python train.py --hidden_size=448 --bias="none" --init_std_up=0.0237 --optimizer="muon_variant" --warmup_steps=0 --final_lr_fraction=0.0 --train_tokens=318400000
Each number is 50 + 10 x the weight over the matrix's rms, rounded and kept within 0 to 99. Layers, rows and columns count from 0.

# layer 10 MLP down (transposed), 1792x448, rms 0.112, rows 1340-1355, columns 0-223
56 49 60 59 59 55 50 69 48 58 48 53 47 54 40 54 46 54 60 58 48 54 52 30 45 56 58 63 42 50 59 49 53 38 55 59 50 39 36 64 50 42 46 42 56 58 33 35 40 76 50 52 62 63 48 35 45 50 36 36 81 53 38 40 75 55 35 54 44 57 52 64 28 54 43 54 60 46 50 54 45 55 65 62 53 34 46 60 40 46 75 40 63 47 47 39 39 41 50 64 35 40 53 57 66 45 49 51 47 63 66 54 58 45 29 45 62 62 39 49 54 53 63 38 47 30 37 43 50 62 64 39 66 43 58 40 43 38 37 39 41 30 57 59 36 54 36 59 44 53 58 42 35 46 33 46 61 53 37 54 66 38 54 42 32 52 51 59 46 57 58 59 56 59 63 39 52 41 38 41 50 50 47 57 53 65 57 62 55 54 47 42 56 59 55 62 57 54 69 51 46 45 60 41 37 53 61 62 61 71 33 50 48 70 43 67 66 48 46 35 47 46 51 52
39 58 55 51 46 38 36 34 46 64 22 39 43 49 57 48 63 50 41 52 36 33 46 38 45 63 26 52 53 73 50 53 66 58 36 39 51 51 49 41 40 57 62 40 40 47 56 43 53 55 55 48 56 44 52 61 47 48 46 40 46 64 59 44 56 35 51 63 71 59 48 46 65 43 54 37 61 67 47 47 35 52 40 56 60 52 36 59 44 65 44 42 64 53 31 36 44 64 68 65 65 45 66 31 32 47 48 54 48 34 62 60 44 43 46 40 39 45 43 38 61 64 62 64 35 32 51 41 43 54 31 51 35 62 53 48 45 51 60 49 52 41 43 48 69 63 55 65 44 44 32 62 54 51 52 32 49 50 50 37 54 36 72 18 52 53 55 52 58 48 42 36 50 66 62 59 49 52 64 32 42 45 56 59 57 49 61 65 59 49 61 45 52 67 40 61 52 50 47 51 65 48 41 47 60 55 48 59 50 49 52 50 47 54 32 70 52 40 42 52 59 51 53 65
37 67 61 60 32 42 35 37 37 57 58 50 44 65 49 45 71 56 66 34 33 57 40 62 55 58 40 50 54 51 37 41 27 61 35 57 70 63 54 52 58 45 49 67 56 30 52 47 54 45 59 36 67 53 41 56 44 44 70 50 55 40 57 53 38 48 28 49 61 40 37 49 44 46 66 37 22 39 75 49 61 55 71 62 64 45 66 45 50 53 54 35 49 38 44 43 50 59 38 54 42 67 48 44 58 40 49 54 57 65 62 53 48 39 50 54 49 58 49 44 57 55 57 40 37 57 61 60 43 50 48 48 59 70 35 36 53 54 47 59 42 54 68 38 62 44 47 54 52 54 62 31 46 61 29 45 38 29 31 51 45 59 43 52 65 56 55 52 75 48 38 55 51 59 67 47 43 47 56 51 44 57 39 64 49 48 45 56 49 36 50 45 61 51 39 40 57 58 62 40 52 35 51 48 50 58 49 55 37 32 51 55 55 56 49 56 61 60 54 60 64 29 48 67
44 72 43 53 47 65 57 32 53 67 47 48 38 52 59 51 43 59 49 50 56 58 60 53 54 67 52 46 47 49 61 62 43 32 44 31 54 66 43 37 59 51 60 55 42 41 51 57 32 65 50 65 58 63 70 49 50 62 50 38 52 41 47 66 63 57 33 37 37 59 51 53 52 44 38 46 70 65 41 45 38 39 44 71 59 43 50 43 46 41 43 43 60 33 73 49 51 61 41 50 60 45 35 45 68 60 79 36 52 45 73 42 46 72 69 68 41 50 20 43 63 65 47 44 54 50 34 41 45 50 67 45 60 54 32 51 49 54 41 46 61 33 56 58 58 56 45 40 58 43 49 59 40 49 61 45 42 49 59 57 54 56 50 50 58 46 44 46 42 33 58 41 57 46 33 53 59 51 37 75 59 45 56 46 47 55 66 56 56 62 46 61 55 40 46 61 43 58 45 44 29 38 43 38 59 52 54 43 39 69 41 44 76 44 52 47 35 54 38 56 44 66 74 48
42 44 44 58 59 55 29 47 37 62 62 57 57 55 51 48 49 48 49 56 45 60 45 37 51 50 37 48 36 52 47 37 64 42 41 46 49 56 42 70 52 57 47 36 33 46 44 52 31 42 37 41 45 64 33 44 66 50 46 66 50 42 54 55 58 53 42 52 53 61 48 29 40 47 34 58 52 35 41 73 55 40 53 74 33 34 22 52 39 56 46 48 54 72 26 45 52 53 50 38 66 44 44 69 44 49 34 67 60 75 50 44 55 39 49 39 42 48 52 52 50 52 50 31 48 55 61 44 62 52 33 44 49 56 48 48 42 34 47 43 59 46 43 63 44 56 55 53 51 47 55 48 56 57 60 59 46 51 52 45 48 38 43 44 55 53 37 48 62 66 40 48 51 44 36 55 43 59 53 50 52 56 53 51 61 47 35 66 53 56 61 46 41 52 35 54 44 31 26 34 44 40 51 40 48 33 74 47 39 38 35 48 70 41 60 23 48 54 35 42 54 52 54 62
37 40 39 65 61 46 40 53 45 54 55 48 46 55 68 48 58 42 37 57 49 64 45 63 36 50 45 60 50 61 36 47 58 56 59 52 58 44 55 52 73 54 51 57 38 54 65 53 61 57 57 51 65 65 38 37 38 52 50 45 53 78 56 43 49 36 49 56 32 73 56 34 60 54 51 55 69 31 68 65 47 63 45 38 40 46 47 46 67 56 41 38 59 53 41 47 44 37 48 66 42 43 38 57 70 47 61 44 61 56 55 26 73 73 72 45 50 43 49 53 46 42 42 48 60 50 41 45 54 54 49 34 38 46 54 59 47 47 55 56 41 50 45 46 55 51 47 45 51 47 32 52 45 54 53 29 50 39 32 53 46 39 48 35 56 54 62 31 46 68 39 50 55 44 47 36 52 53 52 44 64 28 62 47 42 42 46 56 45 61 38 57 49 63 46 53 66 24 50 44 40 62 49 56 31 44 59 53 37 32 40 37 37 33 51 51 44 55 49 41 53 51 30 48
38 51 52 62 54 32 62 45 34 38 45 46 78 51 30 63 61 47 34 52 54 49 41 48 43 74 54 54 63 38 50 58 75 40 58 36 47 43 51 57 49 57 60 29 61 45 58 59 35 67 67 64 54 43 66 72 57 66 62 38 46 31 69 24 43 36 42 38 55 39 56 56 57 58 54 55 48 46 61 46 53 49 62 37 57 53 57 47 27 47 43 40 27 53 40 57 61 71 53 53 40 55 47 36 66 46 54 51 62 73 45 29 44 66 57 58 56 35 34 47 23 66 27 59 54 65 54 66 42 61 47 48 56 55 44 45 52 42 52 41 24 62 47 54 57 52 62 64 51 42 49 52 44 62 48 48 33 44 60 42 60 48 57 50 42 68 47 20 47 53 61 47 40 57 64 60 48 45 61 44 47 63 29 46 61 48 31 61 50 61 36 49 44 67 72 61 44 51 53 46 68 38 47 52 41 51 51 58 55 47 56 44 49 37 50 50 67 72 41 67 49 58 65 54
52 69 37 58 53 68 47 40 67 67 46 52 51 65 43 58 41 45 54 37 63 55 43 58 53 52 65 65 43 55 49 44 64 39 62 61 40 45 61 48 42 43 56 46 37 32 54 54 42 56 63 55 47 45 42 34 49 43 47 44 41 54 39 36 40 46 42 43 48 50 37 40 51 36 50 39 51 37 40 62 42 51 65 49 58 49 34 31 38 44 44 44 49 54 52 68 60 33 54 58 54 60 55 50 56 44 49 43 52 37 45 50 43 45 48 42 49 55 38 55 37 39 35 41 31 57 48 33 50 41 49 43 50 57 53 61 58 47 48 62 53 51 52 45 48 55 39 18 58 46 56 42 39 55 44 60 74 41 47 30 42 35 60 38 37 59 34 37 63 58 34 33 55 50 57 63 44 44 52 49 29 58 61 50 52 53 46 58 49 48 53 48 46 38 41 48 49 45 41 47 50 54 46 47 37 45 49 54 70 51 46 48 55 30 49 71 20 55 50 62 62 43 37 61
47 29 59 57 56 37 67 49 52 79 53 49 60 51 63 39 61 41 48 60 42 58 62 62 53 57 66 58 49 48 56 30 50 38 59 61 37 42 59 52 38 33 65 52 57 64 58 46 52 54 36 44 69 49 62 58 65 46 52 46 54 49 56 54 43 53 35 34 37 42 31 54 52 53 48 45 48 55 63 65 87 51 40 46 54 68 55 51 31 48 56 45 45 55 31 60 61 40 52 60 27 45 44 70 44 46 46 44 35 80 57 48 61 43 48 41 64 59 55 46 36 49 35 50 54 52 45 52 29 58 73 65 56 58 60 51 58 46 52 41 73 45 66 45 72 32 63 52 59 53 40 44 41 48 65 45 53 38 53 55 52 50 56 55 48 48 46 43 57 64 42 49 45 47 38 56 56 52 61 52 45 51 42 55 55 56 66 54 47 49 47 40 32 59 69 64 62 58 49 49 44 77 41 46 41 48 57 55 41 55 35 52 38 33 41 63 67 49 53 39 55 58 59 41
43 64 45 57 57 45 63 44 45 62 47 40 50 47 48 52 54 83 44 55 46 52 52 54 70 55 47 43 50 51 41 46 30 69 62 48 58 37 50 53 53 47 40 43 68 38 45 46 67 62 41 29 33 36 34 31 57 48 54 37 66 40 45 41 60 52 39 61 63 50 44 68 56 36 44 54 39 50 43 38 46 51 54 57 52 49 39 34 38 61 38 41 49 36 50 50 46 58 49 48 24 50 54 33 50 52 84 49 50 61 44 63 38 51 53 50 58 34 60 53 29 56 59 53 52 65 58 61 57 21 45 54 41 50 53 48 60 57 51 49 42 52 52 52 40 64 39 50 62 40 60 49 52 54 37 50 33 64 48 52 56 59 48 36 33 42 44 50 68 64 47 68 49 59 34 38 72 46 59 18 38 48 54 75 60 22 31 41 44 72 56 59 60 44 52 36 64 42 40 50 59 38 62 50 59 43 38 51 32 37 49 50 71 57 80 53 21 51 65 43 28 46 48 42
75 48 61 35 47 55 35 64 52 43 56 46 46 50 57 62 60 43 63 53 55 59 43 57 63 43 48 54 57 48 56 60 51 55 52 57 55 51 63 52 66 58 60 66 48 62 50 49 36 55 47 51 38 53 46 70 59 43 34 61 46 66 54 41 60 46 36 66 56 29 50 52 53 50 40 74 31 71 61 55 57 27 60 44 41 39 44 48 63 49 36 51 32 45 63 67 37 57 48 47 40 67 47 38 55 47 49 70 41 54 41 50 51 55 49 55 37 62 47 71 70 46 50 40 23 58 34 42 61 45 47 57 44 34 38 50 37 47 51 75 58 55 55 46 50 39 51 49 40 49 43 39 34 62 38 43 57 42 53 50 61 54 61 40 44 62 50 46 58 48 35 40 50 57 45 43 47 48 53 40 47 52 30 34 57 50 60 59 49 49 54 59 49 50 44 43 45 44 46 49 80 51 48 48 58 64 72 59 38 46 43 50 56 22 49 57 64 80 53 48 53 51 41 47
38 38 44 48 54 50 49 51 42 55 47 46 49 42 67 51 53 48 42 58 48 74 46 41 46 53 56 50 64 51 77 58 48 55 70 43 66 65 62 40 49 52 51 49 52 32 44 36 42 44 64 64 73 43 47 43 53 32 72 50 53 56 64 43 67 42 56 52 64 60 53 28 49 56 44 54 48 38 52 39 43 51 62 46 48 50 45 43 54 58 35 40 46 49 47 38 34 59 80 48 50 51 44 51 65 40 51 52 49 56 58 46 41 49 54 51 36 47 63 43 35 52 32 29 55 46 57 71 52 58 42 61 54 38 46 56 54 41 44 47 60 52 55 51 68 42 41 58 50 25 50 56 42 54 51 48 62 45 57 55 53 44 61 60 53 67 52 69 67 58 49 61 43 52 63 57 70 54 66 46 47 37 65 56 56 48 35 58 67 53 71 63 53 47 60 43 54 37 43 40 61 51 44 22 51 62 31 66 55 53 41 38 32 64 36 32 50 59 43 56 68 50 59 63
55 61 48 49 40 54 51 31 47 41 55 44 39 52 47 45 46 38 51 40 53 60 34 39 57 43 51 43 44 58 44 63 50 38 52 59 46 55 60 72 49 36 63 53 60 54 52 32 49 49 64 56 35 60 59 46 48 41 42 60 44 53 77 58 42 45 37 68 64 40 56 40 43 53 30 48 55 58 52 45 53 45 21 38 54 51 44 51 38 53 51 35 57 72 47 64 46 45 45 41 59 56 33 51 55 54 51 61 56 58 54 42 53 62 44 41 54 55 67 63 47 52 57 44 36 36 42 44 57 47 48 54 44 34 39 51 54 34 48 64 52 52 42 47 58 60 67 25 54 43 43 32 42 50 47 32 40 45 38 70 52 40 46 59 44 37 48 44 64 54 57 35 45 45 37 39 43 53 39 49 41 51 38 47 43 62 64 44 58 75 52 55 59 63 59 50 65 45 49 41 55 46 69 56 48 41 47 74 44 44 50 71 71 42 52 60 38 67 49 61 51 46 64 61
55 59 50 56 42 41 39 66 41 55 80 49 56 57 73 46 50 50 42 48 53 60 47 67 35 76 45 64 50 31 25 49 44 48 66 47 41 49 56 52 40 56 56 56 50 47 54 44 68 35 62 38 63 46 36 55 50 46 46 68 43 40 70 44 66 46 68 60 69 56 46 75 55 55 49 57 44 53 53 56 61 44 33 65 55 48 47 67 65 47 59 64 30 55 46 60 49 67 51 58 47 55 53 54 38 51 48 48 52 59 54 64 49 66 57 41 51 42 59 57 51 48 49 52 46 50 55 40 39 45 63 34 48 36 58 52 58 60 39 51 47 54 49 35 41 39 30 54 52 61 46 39 51 61 47 32 57 43 41 45 57 52 48 50 68 55 53 41 52 45 41 64 66 45 67 39 51 50 63 59 38 53 30 50 59 54 63 65 35 59 75 44 40 49 41 44 55 58 33 64 47 52 54 55 64 49 51 39 51 52 39 56 69 47 53 63 57 53 52 46 52 37 53 44
45 47 47 41 52 63 46 45 52 79 31 39 55 41 73 49 47 40 34 51 46 42 39 71 47 57 40 61 60 40 55 58 49 53 24 55 44 52 43 35 29 54 47 64 61 54 55 47 58 54 60 35 44 43 42 63 38 35 41 63 40 47 44 56 62 49 62 47 51 41 67 43 52 41 36 39 33 47 43 44 40 45 45 52 49 49 71 47 50 46 59 51 52 46 70 59 60 42 52 45 57 29 57 63 48 51 51 48 39 44 62 40 52 46 68 47 55 61 50 66 30 52 20 52 50 47 71 46 50 30 60 55 38 41 65 53 42 44 35 63 45 54 62 57 35 52 64 57 56 52 35 52 39 55 38 34 39 41 53 52 68 50 47 67 72 63 51 45 56 58 46 58 50 57 45 62 44 35 49 39 42 53 49 50 34 46 57 35 42 43 46 51 43 41 48 37 38 52 44 47 50 59 63 42 67 38 54 66 60 48 58 54 48 48 35 43 56 34 53 55 37 55 48 70
58 57 56 56 55 35 42 42 64 51 51 63 47 41 52 59 38 56 50 71 47 52 59 63 53 42 37 50 53 57 45 65 54 61 37 49 61 55 58 54 60 59 57 57 62 43 37 56 61 52 50 55 46 55 38 48 47 49 51 69 57 76 51 53 63 44 56 38 32 48 47 73 36 49 65 63 56 43 39 46 48 53 54 45 44 45 46 54 56 42 41 54 30 63 33 60 47 47 58 34 48 41 48 57 43 63 49 55 60 41 42 45 56 65 35 61 57 26 51 43 44 52 60 60 44 36 57 45 37 49 40 74 52 63 52 51 46 59 49 40 55 49 56 59 41 44 44 46 33 60 44 55 35 50 44 34 44 38 60 46 47 38 54 46 43 39 33 68 53 65 42 51 51 47 42 52 49 61 42 39 51 54 40 61 52 56 43 61 42 52 73 37 48 34 57 57 30 52 53 54 44 46 36 40 54 52 43 46 43 59 49 38 58 45 47 37 57 56 52 35 32 40 40 53
# layer 10 MLP up, 1792x448, rms 0.22, rows 1341-1355, columns 0-223
51 34 64 36 55 49 58 39 50 46 51 42 58 60 56 60 59 64 54 52 38 61 56 34 56 52 67 34 64 55 46 62 65 43 52 35 39 63 31 54 60 52 68 41 37 41 59 55 57 45 46 59 55 28 49 66 51 37 47 30 61 38 47 47 53 37 53 41 66 40 50 51 46 23 60 56 47 54 62 41 47 35 45 45 50 57 25 49 37 38 55 41 66 61 61 42 40 54 44 41 35 38 49 48 53 45 50 67 42 65 36 59 59 61 53 58 51 39 39 57 63 51 65 64 49 56 69 60 52 62 51 52 53 51 40 48 44 38 60 52 25 57 59 57 25 34 52 43 47 51 58 48 38 37 41 39 64 47 27 65 47 41 58 47 46 61 23 42 55 58 48 57 49 61 55 38 50 56 48 46 69 48 73 40 62 58 28 55 47 30 63 28 58 61 63 48 38 54 51 42 59 54 56 46 53 47 33 59 60 46 35 41 40 53 54 56 59 60 42 46 52 74 48 46
48 61 66 54 58 61 55 48 51 73 51 50 47 47 64 41 49 53 51 61 36 48 54 52 36 56 59 42 40 46 54 46 53 52 56 30 50 49 39 54 58 58 30 52 72 50 49 61 61 37 36 64 50 52 46 53 51 53 57 42 43 51 59 66 50 48 36 43 32 37 49 38 41 68 63 53 37 57 57 49 45 44 48 38 77 55 58 42 45 62 54 52 60 32 54 41 33 47 58 47 29 20 35 42 36 41 51 45 29 37 48 48 44 64 52 55 63 56 51 53 55 44 44 42 43 58 29 27 44 30 49 58 38 47 47 53 51 44 51 55 30 52 61 46 57 51 51 40 58 49 77 62 48 56 48 42 58 81 52 56 51 44 44 52 35 78 49 50 56 65 53 37 59 45 39 46 56 54 36 45 61 30 54 53 52 45 45 37 43 37 63 42 38 79 53 56 46 54 51 56 40 46 58 61 38 35 42 39 42 47 51 59 52 40 58 60 66 41 57 59 39 63 38 54
41 42 57 47 43 48 59 41 26 37 62 68 66 61 52 54 73 67 59 55 58 52 64 53 63 66 34 59 69 50 53 34 57 60 52 60 67 65 59 46 42 31 45 69 60 55 30 62 43 35 49 33 34 35 63 33 42 49 70 52 24 40 59 54 30 48 61 48 48 51 73 42 48 56 55 30 78 54 63 53 34 57 52 62 51 63 38 48 57 40 54 62 56 51 49 57 63 55 48 46 55 40 57 54 62 69 49 58 42 44 49 42 64 57 57 58 52 55 47 37 40 49 31 39 59 41 58 70 64 41 31 52 39 34 72 47 54 56 53 56 38 51 68 55 44 49 48 32 46 34 61 45 69 74 40 42 49 36 64 65 51 60 36 39 60 46 33 60 51 49 35 36 70 55 18 53 55 60 30 49 50 49 56 47 33 47 51 44 36 52 41 44 55 37 69 47 52 57 35 54 37 37 65 61 43 44 36 54 58 58 46 39 61 53 59 53 57 54 61 61 35 47 73 62
78 58 40 55 47 56 54 54 42 61 32 40 39 63 38 57 49 47 51 38 52 43 59 65 51 47 48 33 34 44 69 36 69 55 56 55 49 50 51 57 51 47 55 55 63 59 45 57 61 52 45 57 56 55 39 51 47 52 44 53 64 43 44 45 51 43 55 50 40 69 59 60 59 55 47 39 44 53 63 47 45 68 75 58 32 66 54 50 41 35 54 43 70 61 41 46 49 45 52 42 42 28 33 48 63 47 50 60 48 43 32 61 70 37 43 56 50 40 47 56 36 44 58 44 52 60 41 45 62 43 66 55 53 54 45 50 36 42 56 48 57 46 58 55 43 47 46 59 51 47 52 42 48 54 59 41 72 52 46 54 48 33 53 45 47 50 52 63 34 41 45 61 45 54 53 52 45 48 43 43 44 52 70 58 53 50 26 38 62 53 71 59 36 47 58 49 19 37 62 40 53 46 42 52 58 43 46 54 63 41 49 42 61 57 58 36 57 63 46 37 42 60 52 45
45 36 39 66 57 54 40 33 37 62 53 52 61 54 14 38 43 47 54 67 66 67 58 38 58 50 52 55 67 61 49 62 39 64 65 49 54 51 48 39 55 50 57 58 46 56 70 48 56 34 43 54 47 45 54 38 26 45 59 44 68 35 74 57 64 47 56 54 40 51 54 30 44 38 52 43 54 53 40 49 57 37 35 36 53 61 50 79 37 55 57 40 51 55 40 40 65 57 71 45 53 57 57 39 58 48 39 65 48 49 37 18 47 61 57 71 51 58 31 28 55 57 33 29 62 38 39 41 54 43 65 54 40 38 54 59 59 40 35 45 48 47 59 64 38 44 47 59 31 46 60 72 40 57 39 46 52 50 67 56 55 57 80 23 24 50 67 59 69 29 55 56 35 70 40 54 46 62 53 52 38 27 38 57 60 51 46 45 44 51 70 52 39 42 40 49 52 40 62 46 44 56 47 56 57 44 34 50 48 52 50 58 45 35 47 33 29 45 53 47 58 60 48 57
50 51 60 61 32 42 40 35 55 60 48 27 57 65 46 61 55 57 45 57 64 47 49 52 48 57 60 66 66 34 53 47 47 55 43 53 66 38 48 58 63 68 48 57 69 57 64 47 44 52 46 54 64 47 47 53 46 53 54 43 51 40 59 53 47 46 54 50 32 49 61 44 48 49 48 79 51 49 64 56 46 49 60 35 51 52 56 62 44 48 48 51 43 24 37 46 61 55 44 47 41 39 41 46 52 23 39 38 55 52 52 44 64 64 49 51 39 56 42 66 41 75 55 33 34 56 50 50 61 57 53 36 46 36 44 55 58 62 52 56 44 59 76 54 50 46 42 32 60 40 79 54 50 46 47 48 21 49 29 60 34 61 32 44 42 55 60 44 34 49 41 51 50 51 60 41 67 51 59 43 62 52 39 50 41 50 38 57 35 42 61 61 39 64 40 59 40 55 53 71 27 36 75 62 58 57 36 48 60 68 30 62 46 59 40 37 33 50 51 40 59 33 43 73
43 68 51 47 50 67 71 51 42 59 45 57 39 51 49 61 52 43 45 52 51 58 44 34 48 64 47 44 35 46 47 51 62 47 46 53 54 41 52 54 56 52 41 34 48 54 51 46 37 58 59 55 44 67 64 27 35 62 41 60 50 58 46 43 50 70 50 44 44 53 69 42 42 43 40 35 44 62 59 55 41 28 53 52 70 50 27 53 51 58 50 45 55 77 71 60 47 52 57 65 50 53 42 37 49 54 29 62 48 42 42 61 40 58 54 51 36 54 49 43 41 51 44 69 46 48 45 40 53 50 52 72 53 50 55 43 63 44 48 58 54 66 52 46 49 47 59 28 33 36 53 38 71 44 53 51 42 51 39 35 42 53 53 41 46 45 43 54 49 49 48 56 51 49 71 54 49 47 44 39 45 53 55 51 54 32 39 64 32 44 42 31 41 59 52 53 49 50 45 56 58 48 58 58 45 55 33 52 34 41 70 51 50 31 58 49 34 54 53 51 49 55 50 52
46 64 41 48 52 59 53 45 62 44 56 42 54 58 53 34 52 50 32 59 75 68 55 43 44 49 51 72 48 50 47 55 58 50 39 58 64 47 42 45 54 41 54 48 57 55 63 70 38 46 30 46 69 43 40 71 50 36 55 51 46 46 44 39 86 57 37 61 53 43 55 56 53 48 26 48 61 54 57 27 72 49 56 55 54 56 44 56 51 44 61 59 41 51 54 45 61 58 65 45 32 58 58 46 59 61 51 40 52 41 46 64 51 67 48 35 47 37 58 49 56 38 70 33 30 28 76 46 38 70 60 44 51 35 46 57 50 40 47 34 51 63 30 47 71 32 66 61 51 28 56 30 59 43 45 72 50 51 38 58 48 48 43 56 50 51 37 30 47 58 47 47 45 46 40 42 53 53 56 40 41 56 47 56 47 31 40 58 56 38 45 49 55 49 53 41 47 54 37 62 48 27 57 43 52 63 41 43 64 43 45 53 39 62 56 47 58 52 44 57 66 65 45 47
29 44 55 46 32 44 58 36 63 66 73 39 49 53 56 63 54 57 45 57 44 61 53 41 31 63 56 42 42 47 53 46 51 50 46 36 51 47 54 28 54 43 49 42 54 46 52 58 61 52 34 48 45 55 49 51 63 53 47 58 36 44 48 45 50 62 50 49 46 34 38 48 47 69 52 51 36 61 44 27 56 34 34 48 47 54 38 53 37 64 53 51 52 46 52 37 57 70 57 39 47 51 32 53 49 57 40 56 70 60 55 45 46 44 50 60 39 49 34 66 49 51 62 47 59 42 53 43 42 40 61 52 53 50 57 61 65 47 42 50 60 45 59 39 53 57 53 53 60 39 62 33 44 55 50 73 21 61 53 52 48 31 59 52 38 57 41 34 57 57 31 38 52 40 45 54 48 48 53 55 47 50 37 69 70 50 55 69 30 59 66 60 37 51 48 49 56 41 29 60 44 46 64 45 55 55 47 54 29 60 29 46 43 61 49 53 37 59 69 41 47 43 49 64
63 71 48 48 49 36 46 75 33 58 40 54 55 65 44 40 44 59 49 35 58 51 33 56 57 51 39 63 41 61 56 65 50 45 54 46 50 50 63 40 57 26 57 41 58 57 31 50 52 48 55 58 46 49 38 33 68 64 53 48 40 31 37 43 58 64 48 38 49 62 52 59 42 56 30 47 58 49 64 33 43 46 60 60 41 54 61 39 37 46 56 43 61 51 58 59 58 41 49 56 58 67 42 49 39 56 34 55 69 78 30 56 58 55 56 46 53 55 33 28 60 55 36 56 32 62 62 31 72 37 40 36 51 46 62 46 46 45 63 55 55 51 62 45 40 54 38 48 59 68 39 67 34 37 59 50 43 35 53 44 30 57 63 78 63 50 53 60 32 65 44 68 53 54 45 43 59 52 50 65 53 44 54 46 45 46 45 46 28 42 72 30 43 60 53 40 35 63 42 63 46 47 50 39 52 39 54 63 82 29 32 45 48 54 54 48 55 56 52 44 40 36 52 76
51 56 36 42 51 55 63 63 35 40 72 63 76 36 43 60 35 53 63 49 70 61 42 45 32 58 56 41 39 50 51 57 53 39 53 47 50 57 49 47 30 40 44 53 62 60 44 43 42 53 48 57 24 40 56 63 28 44 48 23 43 14 64 53 53 41 50 43 41 60 50 42 44 63 74 64 58 53 47 58 58 37 57 52 34 58 61 46 41 52 57 65 59 41 34 51 45 53 44 49 47 62 69 42 62 49 38 43 51 32 53 47 47 49 45 47 44 61 60 38 37 62 39 51 38 35 64 55 46 80 66 62 45 53 54 44 58 33 25 56 49 49 47 74 21 48 38 47 61 51 63 39 50 52 51 56 47 49 70 59 67 57 46 56 53 54 58 56 47 57 46 37 51 42 62 51 63 63 46 46 63 56 58 43 31 43 41 51 49 49 48 37 53 43 40 27 63 45 60 49 52 45 39 42 39 64 39 56 78 35 46 38 57 54 43 52 50 51 57 42 40 52 68 44
35 56 61 43 59 61 50 40 48 51 58 49 40 61 44 51 56 66 57 50 56 44 39 72 57 53 48 49 56 37 57 54 40 50 47 38 53 59 48 57 41 33 46 72 64 33 57 57 54 46 36 49 42 42 48 60 50 37 45 50 54 47 35 37 51 51 44 55 51 61 57 43 72 47 49 46 56 61 38 71 40 38 53 76 50 48 40 66 43 61 66 51 56 41 61 37 46 64 59 35 46 55 58 52 32 46 57 33 42 52 44 53 59 49 49 72 66 49 58 66 59 40 66 45 57 35 57 56 37 43 41 54 58 38 47 58 53 61 52 39 62 46 60 40 47 39 51 48 60 43 42 55 33 32 51 61 47 47 47 48 38 50 38 31 45 43 60 36 51 47 59 53 48 44 40 68 52 36 52 50 35 72 53 53 57 43 54 38 40 42 59 74 58 27 57 47 59 60 54 53 36 45 56 65 43 60 31 47 58 58 35 49 31 51 38 55 30 46 32 53 64 37 48 54
54 47 60 61 59 53 55 54 32 39 55 53 45 42 44 40 55 57 40 53 30 67 34 53 60 48 48 44 56 51 63 62 43 56 37 57 46 36 58 48 34 56 59 51 58 56 54 61 45 44 28 58 57 50 56 39 64 46 48 65 58 49 34 49 29 58 61 50 37 45 45 36 50 53 59 36 56 48 34 55 51 37 46 44 45 40 17 44 57 61 54 44 50 50 59 55 43 48 60 53 40 56 58 51 63 25 61 59 29 61 55 50 51 45 43 57 32 39 45 56 49 47 46 38 52 67 57 46 38 53 51 63 62 42 39 54 53 57 59 63 55 47 71 39 53 43 35 61 50 55 51 63 63 44 35 52 52 58 54 42 49 58 48 55 35 51 49 54 37 48 44 38 64 53 55 47 64 61 39 56 66 36 49 48 43 42 49 62 61 36 56 38 46 51 60 46 43 44 31 53 51 64 38 49 41 55 57 54 47 37 49 47 43 32 55 47 37 46 56 33 54 66 36 55
43 61 53 66 48 53 55 41 48 53 56 56 47 38 34 41 36 65 60 60 66 58 43 44 66 51 50 50 45 61 43 34 34 52 50 43 40 45 57 59 53 57 43 50 59 61 53 57 42 55 66 42 35 39 41 60 29 56 48 66 39 35 59 55 46 52 52 53 34 57 72 70 45 42 56 50 46 59 69 57 33 49 41 33 44 64 52 48 52 37 64 44 56 55 52 41 60 58 44 38 38 39 53 51 61 54 54 55 54 38 35 67 59 46 40 56 50 42 32 38 36 42 51 62 49 51 61 41 54 46 59 70 54 28 68 28 45 49 50 58 48 52 53 36 31 52 34 66 37 50 40 40 42 55 34 42 53 47 40 56 67 65 38 41 66 35 27 46 42 52 46 29 30 54 50 47 51 59 48 52 40 60 54 43 40 49 62 47 79 38 60 53 49 43 56 49 50 69 30 62 39 57 62 43 41 49 57 59 57 58 55 46 55 44 47 37 51 53 58 47 51 61 56 48
47 55 61 68 62 40 57 42 56 53 56 61 40 38 55 52 40 43 48 46 44 55 38 38 37 61 55 51 34 53 53 45 59 61 52 38 52 49 63 29 55 52 47 34 66 46 52 40 47 48 54 67 64 46 56 48 60 46 54 37 66 53 42 55 44 63 66 61 56 40 46 50 38 56 44 50 56 41 57 50 53 55 56 56 58 54 47 55 58 52 65 51 50 50 61 57 63 23 62 46 46 43 47 59 42 50 55 60 48 61 43 47 70 38 39 48 35 36 50 50 50 44 39 43 57 58 45 65 44 64 40 55 40 55 76 52 53 50 47 61 56 55 49 44 38 30 51 45 69 56 46 41 51 50 57 53 41 50 59 50 51 34 50 53 48 43 36 60 56 44 35 53 55 64 47 43 42 59 39 34 62 50 54 46 47 58 36 55 60 54 48 43 57 39 54 35 38 44 45 49 50 53 63 60 69 43 36 55 56 37 56 47 44 54 40 65 56 54 44 33 49 49 49 45